From a checkpoint of a small transformer trained on Wikipedia: 2 heads of 64.
Each number is 200 + 30 x the weight over its row's rms, rounded and kept within 0 to 999. Layers, rows and columns count from 0. The size before them is the row's rms in percent of the matrix's.

# layer 19 attention query, 128x128, rms 0.0852, rows 107-127, columns 0-63
098,215,179,216,272,164,139,195,238,214,237,195,178,242,226,159,196,214,216,191,145,193,172,162,196,150,183,191,203,214,182,219,230,227,191,219,228,168,210,161,173,188,187,203,206,248,171,199,206,190,265,222,137,187,150,194,164,235,195,204,195,164,216,183,220
102,220,167,234,189,204,234,249,147,156,161,176,169,260,211,163,181,186,194,254,176,220,205,216,179,231,210,224,219,251,191,233,170,210,217,240,182,174,237,178,218,178,221,209,195,257,172,226,248,147,237,211,126,165,157,204,180,191,219,209,199,184,185,165,193
104,191,209,215,181,179,196,191,179,228,198,190,204,175,166,216,158,162,213,191,208,193,206,271,231,189,224,181,190,154,199,228,189,198,208,278,165,288,265,230,237,208,203,178,210,175,210,233,194,140,232,183,178,184,222,243,249,171,180,183,176,176,244,198,196
095,224,192,200,185,225,160,205,157,195,145,214,202,199,190,176,170,192,228,191,218,195,129,188,233,196,148,206,227,160,212,211,268,117,221,176,203,223,215,219,190,173,196,222,185,200,210,232,165,211,238,155,204,172,222,226,230,209,174,168,211,249,181,216,199
098,170,236,199,186,183,165,180,197,175,190,193,197,272,202,228,202,144,202,167,192,200,201,248,161,170,227,228,214,210,143,192,160,150,204,221,247,174,169,191,186,185,213,184,258,203,213,238,216,176,176,167,210,211,208,232,256,176,220,180,205,273,256,147,224
095,192,215,237,149,154,205,187,222,216,177,233,169,253,244,222,161,179,251,182,167,189,202,206,157,238,223,196,160,182,139,247,219,173,178,171,177,271,212,179,146,165,213,224,192,234,231,203,241,182,193,195,226,207,184,221,185,159,227,219,200,236,185,190,201
095,162,190,180,240,212,233,210,205,215,211,215,232,195,217,226,181,165,243,190,211,259,155,176,209,205,185,187,228,209,195,188,185,176,223,158,182,195,216,186,237,209,141,238,139,209,180,222,192,260,179,182,200,146,204,172,180,218,176,173,195,234,213,215,184
103,186,165,180,190,190,215,220,222,191,166,208,193,234,166,182,190,231,176,183,159,218,128,245,189,232,210,224,211,200,175,196,179,172,254,199,164,179,202,218,215,167,181,209,217,223,198,144,136,195,221,168,212,224,210,238,146,200,226,175,211,255,278,200,180
096,250,217,190,200,171,211,173,222,194,216,209,199,168,206,238,242,272,180,185,171,170,191,216,237,200,224,166,237,181,228,218,226,149,170,212,178,160,206,249,187,240,177,148,192,217,198,223,140,207,200,181,209,208,164,212,162,228,240,152,238,169,253,167,216
105,227,189,182,278,235,172,171,187,194,219,159,157,212,130,212,197,232,173,200,189,213,204,170,195,172,193,154,241,193,188,247,206,184,251,163,151,220,164,147,199,214,203,195,173,210,192,254,226,216,232,198,180,139,171,194,193,171,165,221,211,172,180,190,185
093,244,228,176,187,221,211,200,152,252,192,234,151,242,227,220,213,243,152,187,247,229,211,233,229,197,210,186,206,177,230,193,216,175,127,221,203,211,184,146,160,250,180,196,230,206,217,231,145,211,236,195,184,218,189,209,157,198,214,256,203,178,245,175,250
095,241,117,185,182,209,178,208,230,196,210,179,224,203,181,192,260,182,232,145,192,146,165,194,154,246,163,231,225,217,208,217,249,199,107,225,214,171,242,202,216,204,159,197,162,214,213,228,204,137,202,175,159,227,230,191,255,198,202,199,195,182,194,231,174
096,265,186,204,189,220,164,180,222,206,268,184,159,200,176,256,207,206,172,144,247,175,153,250,180,163,261,247,238,230,245,221,209,181,243,137,207,172,178,214,165,216,185,242,215,219,185,163,167,189,185,196,211,208,228,215,182,187,196,238,225,187,208,210,158
095,251,160,183,161,225,188,222,232,249,221,247,195,220,227,155,220,219,210,197,278,216,209,223,250,194,219,194,209,178,186,220,243,154,261,208,137,197,234,254,200,206,200,131,171,202,204,186,154,196,269,170,186,137,167,226,194,209,183,192,244,204,225,179,167
091,223,195,170,204,205,181,259,225,202,222,202,183,217,233,235,202,229,167,156,223,193,159,218,214,186,253,220,237,216,218,185,176,149,207,173,161,175,254,224,181,181,204,197,190,309,209,225,161,138,229,171,171,141,190,260,142,236,237,212,202,209,243,253,170
103,239,211,201,237,253,242,192,237,241,210,217,169,239,161,175,182,260,195,202,214,176,187,177,241,213,200,204,251,200,154,204,209,177,239,164,222,145,185,227,182,207,126,170,183,235,194,278,161,172,227,173,191,205,210,257,208,204,219,143,232,198,185,224,197
094,184,182,168,215,138,188,244,166,174,185,206,181,139,202,247,222,179,230,277,200,185,221,249,168,226,212,143,198,181,231,266,131,239,168,166,219,138,163,168,168,216,216,203,202,220,155,210,239,180,204,190,206,217,239,213,203,241,195,239,202,220,222,177,175
097,180,121,176,231,145,257,235,261,254,203,195,189,216,207,222,179,183,177,170,188,239,261,161,177,220,211,182,216,225,139,161,213,217,241,170,218,206,233,191,196,184,156,186,194,231,184,180,181,173,186,203,222,192,243,173,196,169,165,208,184,131,216,199,194
094,174,253,212,245,189,179,226,264,172,225,234,183,158,234,188,177,208,204,205,206,150,181,220,233,212,215,166,215,209,196,197,182,230,221,205,206,194,195,216,206,195,179,239,210,150,176,188,147,226,201,231,162,145,252,147,183,174,238,201,226,154,142,166,207
099,282,189,197,228,158,157,144,180,182,221,192,173,185,183,219,239,213,159,199,224,177,152,234,201,197,178,175,187,217,195,210,167,205,168,209,227,188,140,199,217,138,233,230,215,180,188,252,241,247,228,175,150,199,188,171,122,206,192,174,244,227,210,217,170
090,206,164,196,175,174,257,200,205,193,178,221,182,250,218,238,231,222,226,189,258,260,206,168,207,167,162,238,185,198,173,212,228,161,201,176,195,207,141,212,213,178,233,140,222,237,164,173,196,242,214,196,201,137,171,208,144,179,227,199,220,217,198,214,202
# layer 19 attention key, 128x128, rms 0.0852, rows 107-127, columns 0-63
098,174,157,182,182,189,172,225,184,197,182,185,205,128,196,158,203,211,222,164,221,190,203,284,226,195,223,197,211,180,213,195,134,222,197,139,240,162,252,198,227,195,180,207,218,173,137,175,218,190,136,152,167,204,208,251,213,191,203,210,265,196,248,199,248
096,185,197,181,205,231,187,191,253,226,190,193,228,198,148,172,171,226,242,165,218,200,154,229,177,238,242,220,217,257,166,224,187,191,165,218,171,261,161,199,196,199,226,149,166,118,250,210,214,168,219,160,244,145,190,232,202,200,205,235,231,220,169,205,215
098,179,231,143,223,136,184,234,169,242,195,220,229,192,205,208,243,196,185,219,133,196,208,158,178,199,206,168,183,174,179,170,260,189,212,205,213,236,168,189,172,210,163,214,234,171,238,181,214,180,166,193,207,135,168,167,163,181,223,205,223,198,145,135,170
094,257,185,162,191,184,206,235,235,197,132,209,224,231,188,231,219,194,204,230,202,210,226,180,272,176,212,190,217,188,232,187,240,194,194,230,229,234,162,226,153,255,168,226,201,177,150,148,204,193,207,213,177,173,215,199,216,206,184,228,225,175,256,173,203
097,148,200,205,205,177,205,118,218,224,219,209,220,217,220,251,134,172,143,184,217,170,196,149,168,151,181,190,201,181,244,173,205,231,206,210,202,173,165,219,224,188,180,171,208,185,249,171,205,201,170,196,225,201,182,144,213,201,177,180,249,204,258,223,216
101,174,240,205,149,206,241,183,211,170,233,190,240,190,199,226,172,180,246,210,187,178,178,139,184,196,245,207,164,185,182,174,224,170,243,232,118,202,144,211,214,221,207,224,171,217,165,176,217,207,207,186,234,202,132,174,174,217,202,212,182,220,171,175,189
092,192,197,198,190,194,200,155,181,207,201,220,197,194,226,198,251,209,224,237,238,208,205,256,276,221,194,184,167,226,181,211,217,192,195,163,159,212,256,207,229,177,199,227,185,173,220,213,163,186,200,245,158,219,209,139,205,197,204,206,184,184,256,213,183
102,241,200,165,150,194,195,211,225,220,175,196,219,161,170,187,204,145,170,201,191,184,241,199,218,196,221,252,180,234,157,188,253,195,276,224,180,172,217,199,225,155,160,241,194,217,221,183,181,203,131,197,188,180,189,165,252,239,146,152,184,208,242,223,191
094,231,167,178,198,177,157,165,241,221,211,194,207,231,228,191,209,187,172,181,168,183,193,194,260,190,153,189,208,270,235,234,222,187,229,163,222,144,276,200,203,188,149,216,232,211,186,221,240,245,212,208,155,221,212,164,198,228,251,166,187,206,186,222,215
106,177,167,254,204,155,247,179,219,206,188,185,211,171,215,172,241,207,185,215,231,196,209,221,239,221,218,202,146,228,178,212,171,184,178,212,195,197,181,201,169,223,156,206,190,166,180,229,167,144,205,197,187,202,222,215,171,263,212,188,289,226,184,185,224
091,193,235,132,163,195,206,237,212,237,159,182,152,223,209,225,204,214,156,180,177,199,202,193,195,148,178,221,236,196,175,178,227,199,233,216,168,201,184,154,183,193,185,225,151,223,172,185,253,217,180,216,153,194,229,271,177,141,190,202,252,163,153,242,171
094,171,209,158,214,262,187,125,197,181,176,237,177,191,232,169,246,196,171,185,219,205,185,210,177,163,195,213,244,149,208,209,177,234,195,187,190,156,208,197,211,178,227,153,203,230,210,221,190,164,182,154,236,243,190,213,230,159,191,156,163,209,209,206,247
100,144,181,242,148,223,199,211,268,175,199,176,177,179,223,233,183,176,167,230,141,206,197,231,187,164,196,229,224,180,144,196,184,202,237,189,203,150,181,194,192,208,186,224,180,223,223,166,219,180,185,214,199,241,232,183,138,154,186,188,264,180,180,240,225
100,236,210,190,209,210,192,208,216,249,203,198,237,209,195,204,227,201,147,216,234,178,222,194,210,193,179,181,230,205,182,234,271,201,209,168,199,213,179,233,147,214,185,236,151,226,126,179,218,204,176,207,169,133,206,177,219,185,192,176,193,221,232,240,210
088,153,220,162,172,218,198,229,253,195,149,196,224,172,226,193,240,193,203,198,176,188,208,211,185,205,185,208,206,198,210,213,223,180,182,196,269,201,212,215,220,187,217,215,208,220,201,177,203,185,203,182,212,153,169,232,184,207,205,199,242,241,166,267,203
102,196,197,189,235,204,112,192,238,221,207,149,237,194,201,235,192,217,233,231,204,214,226,176,199,180,206,192,207,233,143,235,230,208,182,190,210,116,221,155,172,234,226,156,221,220,165,213,143,175,196,205,197,261,193,196,202,197,191,205,240,203,184,223,258
091,185,187,178,196,219,245,217,184,180,216,214,213,161,215,200,184,187,201,183,249,251,200,182,208,209,225,141,202,202,182,215,114,229,139,211,191,241,217,195,196,204,237,223,156,207,219,200,208,262,137,184,178,170,246,223,257,249,171,218,151,222,223,206,222
096,276,174,260,214,198,212,206,195,202,224,211,195,150,194,166,212,178,195,254,196,203,207,212,176,210,164,193,176,161,165,191,222,222,246,188,187,200,191,176,197,215,204,210,204,225,202,272,228,214,224,204,195,168,156,138,229,184,158,207,153,209,186,193,195
093,151,215,211,201,175,134,257,257,182,221,180,158,228,227,214,259,181,205,189,206,212,211,259,155,218,232,228,188,201,176,227,226,206,206,170,229,228,248,228,207,214,221,217,205,205,155,232,199,234,254,192,208,163,174,172,138,206,164,163,174,181,192,213,161
101,161,187,197,175,187,205,184,205,193,180,196,155,234,156,198,201,252,198,231,200,196,214,230,158,218,313,211,209,223,242,176,149,205,254,173,214,200,170,248,252,231,213,219,192,176,211,234,231,189,164,210,181,173,187,187,230,243,179,176,177,214,203,228,194
090,206,256,192,195,219,206,205,216,190,181,152,207,185,200,206,128,231,155,214,213,177,216,158,190,201,155,155,215,146,189,219,215,204,178,212,172,225,226,246,260,206,209,237,209,223,174,224,188,207,142,248,222,157,196,209,216,170,207,155,202,193,232,185,162
# layer 19 attention value, 128x128, rms 0.0829, rows 64-97, columns 0-63
104,198,164,203,241,267,197,219,244,218,192,233,215,186,192,162,172,200,169,224,168,214,125,222,178,233,237,218,232,175,198,128,128,214,171,220,166,222,166,190,196,192,151,184,165,238,223,171,220,251,159,214,160,207,269,171,202,259,225,219,183,159,159,207,224
119,231,240,152,215,263,230,177,234,234,159,182,201,201,116,206,183,233,214,223,197,142,272,182,268,232,166,207,230,190,212,221,229,193,186,175,204,151,201,237,279,174,188,181,246,169,194,197,206,231,166,215,198,204,235,211,228,206,203,205,208,212,194,260,164
104,198,219,160,165,162,216,139,178,233,180,231,201,219,202,189,243,243,195,257,201,211,237,203,207,199,186,183,105,219,184,195,180,191,158,205,144,226,203,197,208,177,218,214,230,204,150,257,174,230,194,238,159,214,189,211,203,222,134,202,246,197,208,193,197
100,263,227,239,224,168,185,236,228,222,216,195,183,213,164,154,188,265,170,249,229,165,193,194,220,214,163,178,153,183,207,184,253,212,168,171,162,201,175,172,204,168,284,229,233,172,238,211,244,214,161,220,200,201,214,227,224,182,217,185,197,200,166,211,196
100,182,212,159,213,191,219,181,257,192,236,236,197,258,190,187,140,230,151,183,171,158,192,154,226,249,212,206,187,231,190,181,189,226,177,255,193,180,233,223,166,224,160,214,196,222,243,169,180,203,188,201,148,186,207,198,187,221,237,219,215,219,221,252,194
108,186,173,223,291,214,235,136,188,235,202,272,202,236,166,211,161,148,222,159,227,205,165,230,169,221,183,197,181,252,161,174,228,224,203,229,218,172,238,169,187,176,214,218,180,185,225,171,197,183,193,200,156,178,205,209,217,168,200,169,179,174,197,246,188
111,188,190,169,177,244,233,235,229,198,219,163,255,201,225,272,192,132,153,180,188,200,171,230,254,239,236,214,207,205,229,225,197,173,195,205,209,153,191,231,166,182,205,217,218,150,166,217,180,230,222,187,237,204,200,200,169,232,237,188,186,220,188,186,204
106,193,198,199,252,214,150,255,135,206,192,229,178,197,210,181,228,213,147,194,173,241,151,147,131,268,179,183,238,181,232,199,221,186,159,283,196,176,237,173,178,205,175,224,237,220,193,204,215,156,233,179,152,196,177,177,250,223,225,189,181,193,198,224,203
100,199,210,186,200,238,124,238,212,189,184,233,197,208,204,202,202,219,172,203,202,179,228,175,288,254,149,163,201,215,206,217,183,217,209,197,167,166,162,247,271,216,264,233,235,166,270,202,203,195,209,230,132,206,193,164,190,193,252,195,147,183,194,187,213
112,148,174,162,307,179,219,290,182,214,180,196,202,187,226,183,171,211,191,141,201,164,139,226,236,241,193,246,246,198,123,202,201,199,162,210,196,151,211,169,212,212,211,193,179,204,150,225,168,197,188,215,161,208,170,210,143,240,223,163,238,186,172,141,196
107,178,146,202,183,266,181,229,228,212,185,204,198,144,155,226,180,177,195,220,225,196,211,193,220,194,246,201,195,252,127,218,211,176,214,197,191,162,268,227,209,171,161,188,201,182,239,221,140,185,181,218,172,227,226,185,138,177,203,187,157,235,189,228,179
107,252,232,166,190,217,240,126,126,224,190,231,175,245,175,201,241,211,188,170,192,208,204,196,174,145,209,243,221,228,220,206,216,219,240,183,246,169,202,168,181,220,186,208,211,215,202,210,242,205,197,163,133,207,170,200,182,166,234,185,191,215,177,202,238
098,140,238,227,193,198,255,202,206,210,198,181,213,190,143,188,223,144,201,244,177,176,163,275,186,155,156,235,230,216,202,205,200,222,184,239,170,196,176,160,176,228,285,241,216,189,188,241,237,206,195,175,174,184,210,204,202,201,201,187,181,221,235,206,227
117,230,188,201,170,150,137,180,236,170,211,244,236,180,184,191,189,208,194,168,214,175,244,221,107,201,249,194,186,182,240,261,176,198,144,216,218,229,194,170,192,262,149,209,198,193,198,238,200,178,169,226,210,196,199,140,214,195,235,198,166,120,220,174,211
119,169,225,233,184,226,234,159,195,245,168,139,190,123,214,236,200,211,219,195,198,228,184,250,161,206,192,170,230,165,201,213,223,205,217,179,180,153,235,203,220,203,177,145,220,153,161,184,149,191,220,189,243,217,201,152,172,264,173,209,255,202,214,171,204
107,208,249,201,229,194,173,192,185,154,180,198,244,221,251,218,183,194,205,183,171,195,154,185,201,284,218,244,193,211,164,152,208,209,228,203,164,218,201,151,224,184,178,214,229,223,229,240,138,189,190,138,199,176,194,222,150,206,259,178,210,252,183,191,188
106,215,182,234,226,182,191,268,166,179,199,191,183,190,208,131,218,170,192,176,191,199,205,204,230,227,154,226,206,263,254,197,220,189,220,228,242,149,208,155,167,215,178,218,222,205,199,191,171,123,200,190,183,199,163,218,187,164,236,195,206,278,179,212,215
098,188,170,223,187,190,191,189,250,264,164,221,182,208,190,144,235,200,201,229,226,139,205,154,231,215,176,221,196,214,222,161,181,220,160,198,156,245,218,231,183,234,238,218,197,217,202,130,166,181,222,193,165,175,155,179,181,210,220,187,206,191,235,244,185
100,232,208,181,197,198,247,153,239,193,232,192,172,198,160,146,203,146,182,191,197,185,224,215,204,224,207,129,191,236,269,167,195,187,238,172,275,236,196,202,218,193,181,185,194,190,195,208,197,155,159,162,208,194,194,150,155,231,143,184,183,243,215,216,219
099,225,149,179,192,251,205,216,221,201,205,207,197,224,112,225,235,248,167,216,205,198,222,198,268,215,194,148,179,243,207,194,172,228,200,145,211,208,188,221,196,209,234,149,214,146,252,202,156,255,179,162,177,221,202,229,176,163,279,189,151,204,171,210,189
099,210,169,159,172,227,207,226,224,182,178,248,219,221,248,132,214,228,255,184,214,199,229,198,285,182,181,225,132,190,189,230,165,220,192,168,196,161,167,229,203,201,178,215,225,140,215,223,183,250,157,139,171,209,191,122,213,193,244,190,257,180,137,180,254
104,208,190,241,196,188,241,185,205,214,147,224,153,162,160,174,181,216,174,218,222,159,214,197,220,198,220,215,167,128,182,186,242,180,205,260,208,234,146,211,225,193,183,203,219,186,197,193,199,188,208,167,184,195,210,249,185,173,224,193,137,217,191,284,152
115,164,166,223,178,182,223,191,216,188,203,160,185,183,174,219,188,205,230,231,248,214,240,216,168,223,242,120,183,177,181,225,186,185,223,185,220,272,230,156,265,178,191,181,205,218,133,148,237,220,227,247,249,191,238,196,208,218,156,205,193,180,204,205,153
101,208,239,172,157,230,213,216,210,209,189,167,195,224,175,221,160,309,217,233,243,226,177,202,269,176,242,209,216,152,153,228,200,170,222,231,204,177,192,206,231,145,251,210,182,179,236,243,209,207,143,198,238,208,217,166,230,211,223,194,215,210,174,241,197
111,222,225,193,175,221,157,126,246,199,208,205,225,225,192,187,238,242,182,202,207,190,194,178,203,277,175,176,248,246,231,167,243,227,228,183,199,134,196,197,245,215,205,133,221,228,183,164,183,172,186,243,184,214,211,241,174,205,246,166,159,169,162,219,215
097,246,159,196,146,202,120,194,269,199,215,209,165,207,198,176,189,218,248,238,215,164,194,179,206,219,155,175,205,160,177,109,232,193,173,180,188,158,180,156,196,176,156,164,208,185,153,191,196,151,179,258,216,196,185,209,237,215,202,220,200,227,195,231,190
093,201,229,156,113,162,183,243,212,187,230,192,221,165,202,186,229,206,229,156,178,206,253,195,261,129,227,216,241,240,196,169,164,215,210,216,194,189,207,157,222,217,256,253,240,205,183,234,179,186,136,171,245,190,209,245,163,215,191,222,199,219,207,200,218
109,197,170,201,175,168,224,142,195,152,222,188,199,226,216,131,152,243,177,228,196,210,195,178,171,211,267,152,182,208,231,227,227,184,177,203,206,157,252,233,173,201,196,209,249,235,181,202,182,199,159,239,223,207,217,212,190,232,150,187,263,202,204,220,217
100,282,158,170,233,200,131,207,194,220,204,189,263,167,123,202,243,221,161,210,195,205,199,224,197,190,197,201,198,228,169,220,163,203,221,162,223,212,185,141,187,209,195,207,202,145,192,177,207,215,157,205,201,209,219,198,188,162,155,212,186,249,211,182,143
094,226,212,219,210,271,153,165,174,205,216,151,197,220,226,220,207,124,222,194,191,218,229,224,169,211,212,206,174,226,187,237,255,226,176,184,193,173,173,151,190,213,153,184,206,179,185,266,228,167,167,202,187,181,226,218,201,289,178,206,233,172,194,190,159
094,178,165,209,255,213,202,190,183,196,168,237,179,204,183,130,169,167,188,242,187,204,173,200,155,187,164,249,209,233,195,174,216,192,232,191,194,152,202,285,223,237,203,208,215,244,217,213,164,162,192,234,168,238,233,199,137,227,261,173,229,203,218,176,220
112,199,210,219,218,230,199,226,207,240,191,228,197,235,227,139,165,141,218,157,224,208,181,222,214,187,156,181,195,193,154,190,209,201,145,219,178,150,235,209,207,166,147,170,189,203,217,205,252,193,168,181,152,197,176,189,174,152,236,219,203,222,223,205,232
106,193,231,182,237,246,175,201,155,169,187,240,153,224,176,228,178,160,256,213,199,202,220,188,219,184,181,197,157,169,200,206,185,222,174,180,153,157,213,168,191,213,201,196,223,203,153,248,250,193,228,183,221,203,231,207,212,151,207,174,182,196,181,249,213
105,210,200,171,216,240,226,232,191,234,210,218,233,136,186,254,228,209,232,185,220,186,130,216,228,166,211,255,139,190,223,196,158,211,247,185,253,194,183,194,185,194,161,242,175,219,215,195,205,212,221,200,182,208,207,246,239,224,182,192,260,232,160,203,201
# layer 19 attention output (transposed), 128x128, rms 0.0785, rows 64-96, columns 0-63
102,186,227,224,203,188,207,178,186,231,220,199,207,211,158,190,155,219,172,283,218,189,187,206,174,221,155,176,209,224,167,236,216,193,227,167,200,254,189,163,185,179,212,198,209,172,193,179,219,146,194,229,222,245,155,201,157,178,205,179,170,239,212,177,128
121,164,165,176,169,151,232,177,156,195,243,145,208,201,262,239,195,209,248,200,219,201,222,225,168,223,201,145,132,178,234,187,177,238,182,156,204,231,209,169,188,200,219,185,223,183,181,187,243,230,240,200,212,245,192,183,241,187,213,193,187,197,218,151,196
104,198,194,201,162,196,168,220,205,223,207,247,170,176,177,246,176,264,246,99,227,166,191,205,191,199,205,212,251,190,191,148,165,211,174,176,194,164,204,213,169,181,240,158,227,160,208,186,187,200,211,203,191,257,226,193,153,174,241,205,180,198,170,217,243
102,155,158,154,203,196,264,161,199,195,238,211,235,166,167,237,192,212,227,224,219,220,176,157,165,266,204,219,207,195,187,248,179,204,200,166,231,257,210,266,185,226,219,235,199,169,198,216,220,217,260,150,230,183,157,196,190,201,213,227,193,184,182,196,235
102,194,189,205,174,211,161,187,161,218,164,184,238,176,177,208,230,178,209,225,181,160,228,188,163,201,164,179,179,149,152,202,151,234,277,152,178,196,228,183,190,239,220,192,189,178,162,234,238,212,201,192,273,222,178,162,250,185,236,198,192,190,215,102,218
105,147,215,258,149,189,192,180,190,154,198,168,261,205,205,164,248,243,205,228,163,160,240,195,184,194,217,157,232,147,188,219,165,216,209,185,180,241,191,227,207,192,222,199,227,146,160,255,206,192,222,202,234,170,234,218,159,181,208,210,233,239,179,205,196
115,200,200,190,197,188,102,190,223,195,167,165,212,165,228,188,180,176,229,201,157,226,200,166,192,210,167,189,186,213,189,128,227,236,233,171,238,226,252,243,252,230,169,206,187,183,252,154,194,173,164,242,216,219,228,230,248,223,161,219,245,241,220,236,192
104,192,222,241,230,169,151,204,214,145,159,209,200,225,214,165,172,215,226,190,165,165,182,206,184,145,226,214,139,204,207,202,198,228,248,179,189,227,176,191,179,164,203,207,193,196,250,250,185,214,175,256,233,211,235,186,172,251,213,178,169,264,148,189,187
099,176,174,196,174,240,232,129,182,199,233,227,271,196,240,216,124,215,216,223,223,194,249,166,177,216,177,166,165,216,170,185,201,216,224,180,201,235,201,190,145,204,201,196,196,195,166,222,210,210,249,194,261,249,189,183,259,174,208,202,182,200,197,164,198
111,196,215,217,216,193,179,149,201,191,161,262,174,232,187,221,231,217,202,221,175,246,202,143,209,122,195,178,213,193,224,251,216,205,253,163,221,218,196,217,138,195,209,187,228,170,239,205,225,173,199,235,264,258,190,205,221,225,208,210,179,242,183,189,239
103,236,212,202,145,198,195,98,144,193,212,173,206,152,227,169,185,170,242,243,181,187,233,201,216,238,112,143,153,192,192,161,162,233,207,193,221,235,219,200,217,229,225,195,193,210,173,207,238,200,203,215,247,228,229,195,219,179,180,209,201,204,225,201,250
106,179,229,230,200,208,213,271,227,185,183,227,259,245,264,204,222,204,220,213,195,235,213,199,216,217,195,233,242,202,199,199,150,124,199,161,151,254,159,142,206,177,164,201,189,141,148,236,234,266,218,203,208,234,242,188,182,186,209,217,233,187,172,190,202
097,231,174,209,184,211,195,232,213,221,175,259,204,184,212,169,195,274,154,191,192,185,197,161,204,260,211,236,202,224,211,281,179,141,197,130,239,213,157,246,179,240,152,188,198,188,173,259,172,211,198,178,202,165,136,216,203,214,225,190,212,165,184,195,195
114,238,222,175,186,189,212,158,229,264,191,178,189,236,210,210,198,130,149,243,174,201,187,200,231,227,189,197,204,178,151,204,208,161,215,192,212,190,211,177,199,157,247,233,168,231,181,159,207,241,186,186,215,114,218,238,192,215,194,203,208,212,204,150,206
119,230,181,194,202,185,176,217,149,223,232,225,101,209,191,202,235,222,201,161,148,205,167,187,282,163,212,226,144,225,242,192,222,204,178,196,199,167,180,169,209,200,222,236,173,226,208,206,177,151,229,242,110,247,225,261,178,194,213,196,191,159,202,246,146
106,214,152,203,255,206,165,185,166,186,182,200,210,201,174,162,250,191,231,230,213,217,161,225,159,115,216,186,225,181,159,205,187,158,228,250,204,208,186,258,177,191,176,210,183,181,214,172,200,187,203,220,186,252,181,178,208,189,187,228,181,181,193,202,208
105,196,191,199,233,214,156,181,198,152,164,242,202,206,219,186,224,187,234,195,182,203,230,202,179,157,225,224,209,170,191,202,231,212,242,229,220,252,199,217,166,228,209,213,206,159,212,234,246,279,175,203,230,284,198,186,208,236,154,213,245,185,165,191,179
108,169,164,182,191,201,223,185,201,130,201,132,204,192,193,210,172,153,227,175,155,166,221,207,166,215,212,179,186,210,191,224,207,191,202,203,190,173,216,160,208,157,231,223,211,190,195,217,244,203,220,191,235,232,230,158,212,167,180,195,238,194,249,143,243
097,173,166,203,191,188,185,260,203,232,178,194,206,191,195,242,192,159,184,166,185,203,198,205,207,246,210,214,228,197,180,245,222,224,184,209,189,193,203,202,192,154,170,270,239,183,216,171,203,264,203,228,186,147,228,208,195,121,241,191,278,179,209,156,151
101,179,197,209,175,236,245,134,171,226,178,211,233,185,238,237,137,184,245,230,215,216,194,142,175,267,190,230,216,182,176,193,196,184,211,134,193,217,197,202,220,177,187,196,210,180,224,177,193,213,132,231,213,216,189,160,203,206,207,216,194,199,179,205,225
095,228,156,161,209,203,211,185,206,208,218,246,263,199,203,269,159,183,194,228,233,227,258,186,129,209,189,190,263,225,233,191,227,159,228,160,241,233,153,178,185,167,227,163,210,210,213,184,216,248,172,238,231,216,204,184,185,186,173,211,189,199,161,188,240
107,195,184,211,171,191,204,250,174,173,295,160,166,173,203,225,217,185,258,258,243,185,199,207,168,213,174,164,183,223,215,217,160,228,173,182,216,244,196,210,177,207,232,162,190,253,190,216,203,190,246,184,225,206,154,192,186,206,183,180,213,218,249,174,221
120,180,178,222,201,169,207,197,180,220,211,173,143,169,174,212,177,201,158,173,210,180,188,208,227,223,175,205,161,151,219,211,196,238,130,195,191,145,232,235,210,187,225,222,224,200,243,228,166,204,236,199,147,107,178,236,214,201,237,178,175,220,250,249,221
097,174,165,181,216,211,167,186,181,139,207,148,188,171,199,185,186,156,188,196,188,228,240,247,212,206,191,168,200,206,233,167,169,159,219,187,210,256,207,231,245,213,199,167,183,211,220,166,198,202,228,207,175,253,195,235,187,159,209,206,164,237,190,201,253
113,110,217,199,222,159,201,186,159,229,172,204,198,215,223,265,143,164,192,213,229,196,217,201,176,164,206,228,191,214,165,198,185,244,208,169,150,210,214,256,209,195,189,246,224,128,223,164,193,226,192,222,233,263,232,172,235,234,182,233,217,206,187,185,201
100,156,226,204,253,150,239,197,158,186,204,186,228,218,169,245,177,200,200,202,211,162,209,194,162,198,244,199,180,182,217,210,172,234,224,228,202,198,242,187,179,220,234,256,258,179,236,161,257,221,176,191,232,300,194,182,121,210,162,164,169,191,169,166,213
094,265,207,193,243,231,186,200,218,224,192,228,188,195,217,202,231,189,174,217,220,229,187,188,226,179,142,238,198,192,176,206,233,215,183,217,226,211,237,277,190,236,232,183,130,185,209,173,209,254,226,160,239,240,188,212,248,203,172,203,221,128,171,186,212
105,216,194,125,200,195,176,219,175,230,170,168,208,214,155,200,227,161,165,168,180,170,213,180,215,206,153,215,205,179,208,181,184,263,271,183,165,203,168,212,203,198,217,221,208,183,187,154,202,228,247,175,198,296,216,139,253,197,179,207,178,219,206,199,250
095,199,200,233,210,208,208,131,204,240,176,243,142,186,265,216,189,233,247,202,203,201,215,173,189,219,219,220,225,195,223,187,208,212,138,234,200,219,164,204,169,181,201,213,243,219,249,215,219,208,168,210,188,101,219,175,202,176,204,160,158,200,225,207,174
091,214,204,185,190,124,223,224,192,275,182,240,222,178,221,186,220,210,230,170,157,206,129,222,189,212,167,230,192,235,203,184,183,192,223,228,155,210,176,219,150,221,207,181,193,242,223,244,180,242,194,242,226,167,214,196,123,199,183,219,204,183,154,242,201
095,222,206,166,177,236,231,202,172,191,225,210,199,174,222,188,203,246,194,197,194,193,215,237,209,194,191,138,234,233,174,215,189,205,220,236,200,238,189,185,202,220,202,162,209,211,163,160,243,160,220,180,230,338,167,177,240,167,175,233,200,176,191,149,178
109,199,259,202,221,154,192,164,209,158,179,239,262,218,180,235,209,219,181,232,231,168,259,184,209,164,207,190,195,231,206,187,188,191,241,194,199,204,157,206,146,184,239,223,183,229,194,244,245,194,186,240,214,180,197,148,160,199,184,190,255,186,145,153,203
107,212,262,178,155,148,249,159,200,188,245,157,258,227,204,177,211,241,191,204,231,192,175,251,224,188,196,187,187,201,235,177,186,129,179,182,238,207,209,211,233,201,153,210,218,205,204,217,213,230,236,199,183,182,172,217,173,224,233,178,176,183,211,182,213